Weights of a small GPT-style language model, trained from scratch on English Wikipedia.
Size: 9 layers, width 96, MLP 384 tanh GELU, vocabulary 512, 1.09M parameters.
Architecture: learned positions, tied embeddings.
Training: a variant of Muon for these matrices, 88M tokens, 10693 steps.
Each number is 128 + 24 x the weight over its row's rms, rounded and kept within 0 to 255. Layers, rows and columns count from 0. Numbers have three digits each. The size before them is the row's rms in percent of the matrix's.

# layer 3 MLP up, 384x96, rms 0.422, rows 256-351, columns 64-95
095:133097125115110145102132111123124121152114172089116120171136102134156138190102136083116144121120
093:117123155114080119106172090086112119111124120135156122163142130157147128138139116173144147132114
102:163129134171118158126077143079150141130130150081120120149133153119124162130138120130119120151131
088:124108135084135120146134139135153127111116110140164080108090141126110070145108180105137112088160
098:105132150159138089138148123128126150121090134089116130145138091110117126127096150129136136154157
090:109126135150098170132140137144109106119092130110209112141106154120169149074079130101116092099109
097:139128127116126142136136129129093139139103160156128056095104147101137118132113100124127103116128
102:160100106159149119167157112108105112148130092137167141124115136143094101094152162154151146099104
098:127139165089186159138095167167139145136157141162119183136114176111099157156137112123109118118137
098:110124135142141107150117173085132136107205131166134097070162117144120103131106120101131185111103
096:171102163131150129152070149092145096147129140136134124140089152104115150140136088109180124108106
095:098155129123108131156160101129154134130162171108109147172121160131145149114104106162138100081155
105:150117128130129149146086153104111099108110136155118153143142146172143114169094090121152125111178
090:156129129126115090144132134087088113171103183116077125131134164112140131130096135135141135117138
107:155118147156066111126135117110150140160139131146145090118121155131126111126151163127149126139155
102:110141138130135100144139170122114148113119129133117133104143144112108185136117159135144139122093
092:141128127099138130148070164133114128161104141107133080129128135137098127115161097103151137116123
111:127116138121125109069096119111133122153149100138112172123126142127118118077108150141143117141159
092:130114172135158132132113150148146163102088098129146140133116116158102136122171152142090159108139
077:088112126169136126143162148100126123117103147115127127168123142115118132125116111134130136160129
114:118150153136127148124110132131106063109080144125137127154125106104102158110131122142137115123138
106:112150138097154119110128088089136107142121125058104175115137119131137137162118126148144117110106
105:094130130141094153134092160090114104109095111135134091082115116137171094116113127152120086154109
096:154120091112149151102147109155132137131135134152090136134171167121086136154146157112110066129112
101:093111102115159126140140151129108123087130157144131132090152065101133133148160116120156138108114
110:085135128100163122170095100139159091082110149119117112092152138121147134158110130143168114131127
090:138086153145157102109151118143140088171155177084112080114113086093124103146143145129151119122096
104:099095159138123092105135143087124090132123156132150146175110143134113172086161125156098110101132
088:152123152109158150152124104138133133126146132151175128132106185109142119088157091112145106120124
108:145150098132121174163143101109133123084134156133134104120161129098154103160152100186150129100100
113:099107173130097131149093107091083141125144144149094148089168136156142131166149154169103115107155
110:132118148125152126128137099120115137184121126134160087145138079113128118120133139174118138088154
103:111136090056123154146156120125126155061117135105082110100130092149157155120123112145122146155094
086:129137140125138136145121106141135119171148146089113176139124106126177147129078172101125136157104
102:133119145135136074098152141124180139135175119119148148128138135159116120124111158128104118130101
111:109158133117128129137113162152154126122117143146083144141125107138132110131133129079167136129126
102:081130118144121086146151114151131128139134142100145132153118168118112101088115159136113134130120
122:092119143147070142097155116128125148151147133088143133134121146158128153061130083130109128149109
101:156137167109104152113120071162144151114117131133137115112154104095102156113134078166135133140100
134:131156135157132165129148125157115099150122135141083173097108104149097162114124142136140145134121
106:090093183170135113140137157087082117109094139114113178124141119099103182142135136193136130113142
102:149126168125096111154095098124100117112069135158116128084126116172136151106130113130146141135105
105:137121173100178128155142124144114115129105163146158121127126100146142167106139137132067117113097
104:099140143102124122159137103148152116133103151098105138175148096122124144127075173082137139126153
098:122158123069141137086107071158157119106177128122071141094145139131101114103074127142161148108168
113:124151138088101071118107089092129108131157138143107153117174113150093128149160131154129102111135
093:128128152132074096157106131131101119122103127120163135119139128123156183169161110163094117112156
092:131109147130120114096141106133084125136136144138111103197133175136094137125147134133127092095158
107:127154176067115138136142182091122119149139103083143148130180140174127126115130171131125100122124
110:083141152102163151151146167096125101135156137142126109103113094158089101107141141155133166121105
095:122148139104120121086116138111183143155164157097132100134150110136162099127149104175123108096130
099:142137123146110112142139104104184134131088134079122123191140132124121134137092146111149141108126
101:122088113087133093123175105087134119141091127119114116120156139102093119133141107110119123125191
084:084083132120153079157104114087143110149150150116136128105154108143113125134115131091158099113136
092:106099134123147125142159115056150113129096116083059094129161129135136157129154136125125143162132
104:142101150106119117127127100114126150123141119120125119128141141084099153125141196135096133155151
109:155178102092108186161116124140119100148091150100124136121133198088127097128132133133131119110140
088:103125152147121134152158124129173099119140201113110168126098136095119119100118093118090138151106
096:107101197127102153120158136178103120126131125130135126137118152158109162200149133133144126116108
122:129118128125131147148117111126138103129128153143157187124138147146092146108156106161155106104144
098:101127125092158143158136125108087139131085138145128087159105183109140163107132114128130136134145
108:147155098133133102137117091137176132132150113076117141129148114176115146112096089108122134143142
107:121099142146107148116110116139136127099124122140121137165097176107129110121154139190148120178122
099:149135162103139150142163117129116137136118164072094136150087168140108109164098122120117125113162
099:131099150146074162148117088182123121130123169149126138121083134164140097133077152116140125166169
067:080123096158109144116177129116135147155119164115119143085130156151115156129139124147128096126124
092:140145145132125176106120094096133128158107141132139107104137173124116192129155162154115146114067
099:106147166117099176132167119096155125101158149138156130139148139114140093144112133118135122107112
097:169109133153150149115121163146111129142161121121099118148108129148131132120139156131134133108133
096:164134127109089159162143178132141091138079153124107124129100132117114142171135109110105095088114
101:115154166154105134173142127143093108119103119134093126104170134128125136146181123147145158131158
083:174098132108156136156080073128153105128126113143129116101147106161152144130130150128183145098098
103:106126123049121144151129154134112128139149131114160147112099104114141136116144132137147138148142
097:083148160146109122100164079143127151085140119148120120075157094117097104125139127113111123157141
107:157103149114113109152105146097106104093133178096126125123121131107125120138126148171108141146141
098:121153102145144091136130099148130136128096115148098161129111095113122109129164160177150145145136
098:110129159092156139096149096114119133138136097150111138126114131131107102109166113149127108164136
094:132137174069142136152117174153124118137141075136176144084123093129176153127119167103111117134102
098:125131154119107165101109165157124093137163078117101098133122168099116132152186136120145093107092
096:088126129108140175155105129094123137136090146134121127107119095140109106120144144134151172155145
101:105089120094149112136105159138135113178154127128115127122118151118112165167125146140119124073099
108:162105116098196126102135096092144131124123128112121135097149137111110149093145165153123134080099
089:146116140098152141107120125125099165191106114116139115115129139157140107178121165131149109117099
081:106157097118165123140097123121092143087169150143126122130138116102145129122096107131133116056114
100:124131170111126123155077114111118092111119108151159128091163121111092138150142147105148116119080
099:106129142101177155133145088138135140125113135133111148133157127137109152135151140128107166141115
103:138108149169142114147116171085107112160115116148123060113104145152130111126121190115168119107167
109:154123141128112183154116126131109133082119139145083139112139118147138129179084127139098111134141
091:104119134113145109132144154127109160108115082137115148058129071150166138129120114151138149120117
070:135158141071161107126107115092144130112094136108131113082144088144146104109144128101136142128130
096:096092145119122101124111102152117115088173150140151132065139120139169092120155163145160165114148
099:134138118164091071133093103143126134148122135114125143160147098141152103143110101125172115143128
111:133137134073131165114099138122140110097111152093146107130125120170146125110127120110126134133096
115:136106149077115126088109144136111135107131154150139142144097159126186146108095113108127137150097
099:152151124072111132126086148117143095123130098102114124152095082109149086152126112083144162125087
112:106115165079152123101183085116129135144133109099166129134115142164096121126144139140155132130104
# layer 3 MLP down (transposed), 384x96, rms 0.0695, rows 256-351, columns 64-95
094:133143119171151130120159114138123141143139140162140139133106102120137074171107168045114130111129
104:155167109158171141176078155162140163124095127107143112087093166080115104107126120103126126167128
107:122110129101172121122135126181125109151141100125123119133139128133098115132123116146122095131067
095:095101097182133151165132129169098132119116118137136148166114156153104169153116131126126120135077
089:132139121115133124105119147117117169158154154091118103129130174112113139107151125084181117105113
078:121157123139118113109125137137131104140110112149126139148127067143099101130136146123132146128100
084:121153148128123094135129168102148084120136111171124162164150103137130139149126119160104147165165
076:176127112102157150163157122127132107164110114142138125107089123145129124070120151158100131120134
095:103147141147133169106169155089112156116149116137112138203147150092107124133124101126113130130151
096:161128117099123120140157128142087148144114152127095148154119127134110172091160146098155105118156
098:123090122162141120090096174149168118094105127143113152132163135157130134132098136120102132130143
089:167109090121162182076112183157113107131122107147116131093130167128126071126190153133148140155129
109:150143132141162144096137164093120104133112120159146095126146100128112149163092064141126137096124
093:182110108142128145123158111107076127125152136146180153114175114101144117091140102056103117148121
107:147123124135146166150126129113103149086135135130095161136133121147155093138170138142097132125111
102:151132120127117080118087123159138156146115142105155132147174134152146068100147133097129126197121
099:121128116160148112101162083066103107131138114109128146173110189141169151129104139098135123148079
110:159140124119111174148172132125118145152103067107093167113166099094123093111125168115123141132125
097:121098125162124107105102128138152127105115126130127136116143097097139159124175113132059121103183
109:154112103178103184098121141164114121110147079136122079131088168114117150180137145145116092139114
111:078133149146128119125135149131067121144132155155157134123110127140124130118150150116172136128072
091:118132158162146144149129105187150134091135116123141112107157125098085168123108129129153106098097
095:163150118116190119111165124133146114159139157108162101112113144082117128137116134149128125175138
120:091119153149127161126125097171154128104122125136117160140110116170121166126150124167105110138172
107:143160098135119121102098120147126130104109123147106132164123147149069130162121099157133115146158
113:130099150126133135142122115121120185126134155143138146134093161150140164116114127158158098135102
091:142144093134125156101129100128119146098104142165129124117128093117131146118104142112137120130100
116:125141102158113117114110127156166164136132099137117119109136154107098100130147152130101090149171
093:108131140127108095083156134119121112153058110080123107128152086171104162143123143155146148103180
099:150149105118123117104143108115147095147115138122161094152101141143068116158147107130138144151148
093:134130143163130111102129154110130135111144104138114123133139141120156148129122137126154128100163
109:136107106140150156125139139126115102099133130095146128123145149107125122148130127091132163083133
092:107135168093083119110121131117125149120150141126156112085149175140139124149093111094143087116120
091:111124102171126131087125135156132133104136118131126111115154109126103136177146123168110112108153
100:097157121095099165186128117129155120109142128121107173135116149169154135130091132126144118123171
101:135126146094143130150119132116130117080139198086134114136123119074139100131174128114138155130132
102:120088093149099120144135177124143126157111141113127122158153145129137113098111191146134124120175
131:139149120139126136144120104095100162103134121118101155162103131095149133115133138141056082163129
112:136120141166106141115128143105119145112141114146160134105127067099118110144162113086167132085152
112:117126155157124159161119127128082111125125131139140159131142147156135176110112136142134149131157
101:104104106150132116107112090159115091131140139121137111120111188146121127124130131093117149135148
114:125162124088138134139076122130147068130155133077124127124146114101160090112153119096111132136152
107:144137146099085102123122108142180146108129133141143127119164095131133126137128113152108126115116
096:136085122131140100129165131132143120100111138114116096115122125115131134104118091152134186134103
102:126144132118142139151125120135117103175133124103085133109104143096145153133109116126109136131110
106:138127133112150118116133151091158115107152110145134112114105151142117197126166140137147112099139
098:140140124121143136119143122087094098098107121141131141142154082090091134152111094142155117109097
093:110121155134109102112199157158175146117127146111095163144167138105131164141133113066107086099170
096:149140150119106142122148124098163066085103101136109146121183142121149126144127125134128119132137
111:124146112131143090172148141077137132166159083155123142114123143149143096134101133107091139105108
101:118132156172095124125097131069122148139104093162130175136130125110115115102123122095133099140124
107:107112102178167125144130100129132103109120148110182147123145117092108115131144157112096127092100
112:140108124176150138140163129177157139140136127105111104092154183143127102104148141122150134168140
092:121130132104171076134173159154134127145145099142164125124157111098146121183132148121173124118167
092:130124149141155146129176141165107132088176125129136155124150127144151129133148116100153096105134
106:112111124143148109122117112176091148129127095197142137116121141155153132124131123157139139143092
110:142136075142159123114115113148157150113133121085157089132130146124170132076156109154116092097171
094:152153134105093135126098113089108158114133121122135093165148130166084117134111188118099114116132
098:149138078170148138134128171135133120145112135129108166112111138151182088097106108123097124108113
112:110119134115102121153159113099094088135104161120128093141096127137097145106158129137161102078101
094:136122135147130091141094086119155184157103087149111129106130098187102126144140119118137102125108
106:130091131122095127086100158138180123124128107104153101165130139130119127130152106100138186091096
102:113117129158170145094159129157143155105140120084130109099150177128099135142158127107151141084156
105:115130121138133102114154152099091120163124104151158122164141130088138136131111165105127113145089
092:101147109160153132094111138120137121140094138142118121127134127087175089121149124129149122145137
056:170128148131145079114127147166141112101115091092154148130112142170134099139119151131122107139109
100:105142137139119092122096148138123107108107134119112147166095093135139081139137129129151150156148
114:148138079134123102143111124108054110117075103145111154101124155123129178100129116120129119165153
102:149143090127142140129159065132116154135182124137145083062137142116076114111116124097102127117147
100:157110145148142163141130161119141129118150104101194129096118130129119093159107080127149128144114
098:121130115143157114107106095116135113133154143135060124083160126129121146142125123138070118090095
110:127172127146127069102148141116148160130115151120147141131154055159150104107097105123149102113139
094:103109159160060144110086080124140133118120169108119123141116133103181111142120150087117091103159
112:128122143110136103134127217127117145128105111129158073130091154107148125128121133163153155096155
085:095091119116163144119159155090107093094133189131134120139124142140139138187168131142132096148141
098:117137165133167116162122146120123123129112111109138135082131139112145138148113104090085114131113
080:118097098119132101145109113144146112130067147081171113153125153057161122056137140105066134142182
101:140150125118153125093041069125115111122147158140094098149139123144124151113153102172099093111132
103:127161086130110097151135133122118171099140128121136122111121043142154122104141153100135131144117
113:122071124121168169131117153104154143098108111124091119134134147143147152069138134119147134121130
090:153070093161129118145166127113131104118112115110124099147145143070108123100080108075139130131134
098:113138136140134130109149139111144131146074154124109104093177119125140084086107136117146144143114
097:130175131117155130116139085148132127126129115163153129153130143124133112139093130076119071104118
048:099114098134140108093142140123139096113153109164090107130113154122181093121135134166130141120154
094:119155139111142091145095133155074117143117085129109158169105107095127110151182148074114124133145
099:103156126121151098119121134126152159132123169151107084200107142119098100123139126146163102165137
111:117139130102160133124169094110117116136149127164116107120092149099098115092154145142126140124123
108:121136138156119106119171120161077144118126079163091085108136139155115104088136135147108133116109
107:108161109106132127100125174108121155063144132118074119136102092129123088113160166111156138188137
047:100076124098106186140136135139135149124129116152105119151100142102162121095129142144116159107120
099:113090109133177125127092135129125103107144131130173121093130166123151129115168129157117089118166
096:151169110118117115104155156152181133140125123183136131078120135098138128140109124193115143150131
096:146134129125145129079172159158132138144123122150134120125167107101169146105153086127142127159140
103:121156091143142126138138177103147119122136131159123114103097155131169184175126123145159146124098
110:148122130159123126104105115100117128142117132141128121131103095093106121114087136094132139144104
103:119119158144138140086108131134119092150130131100117111127149127113129141152139133130202148133137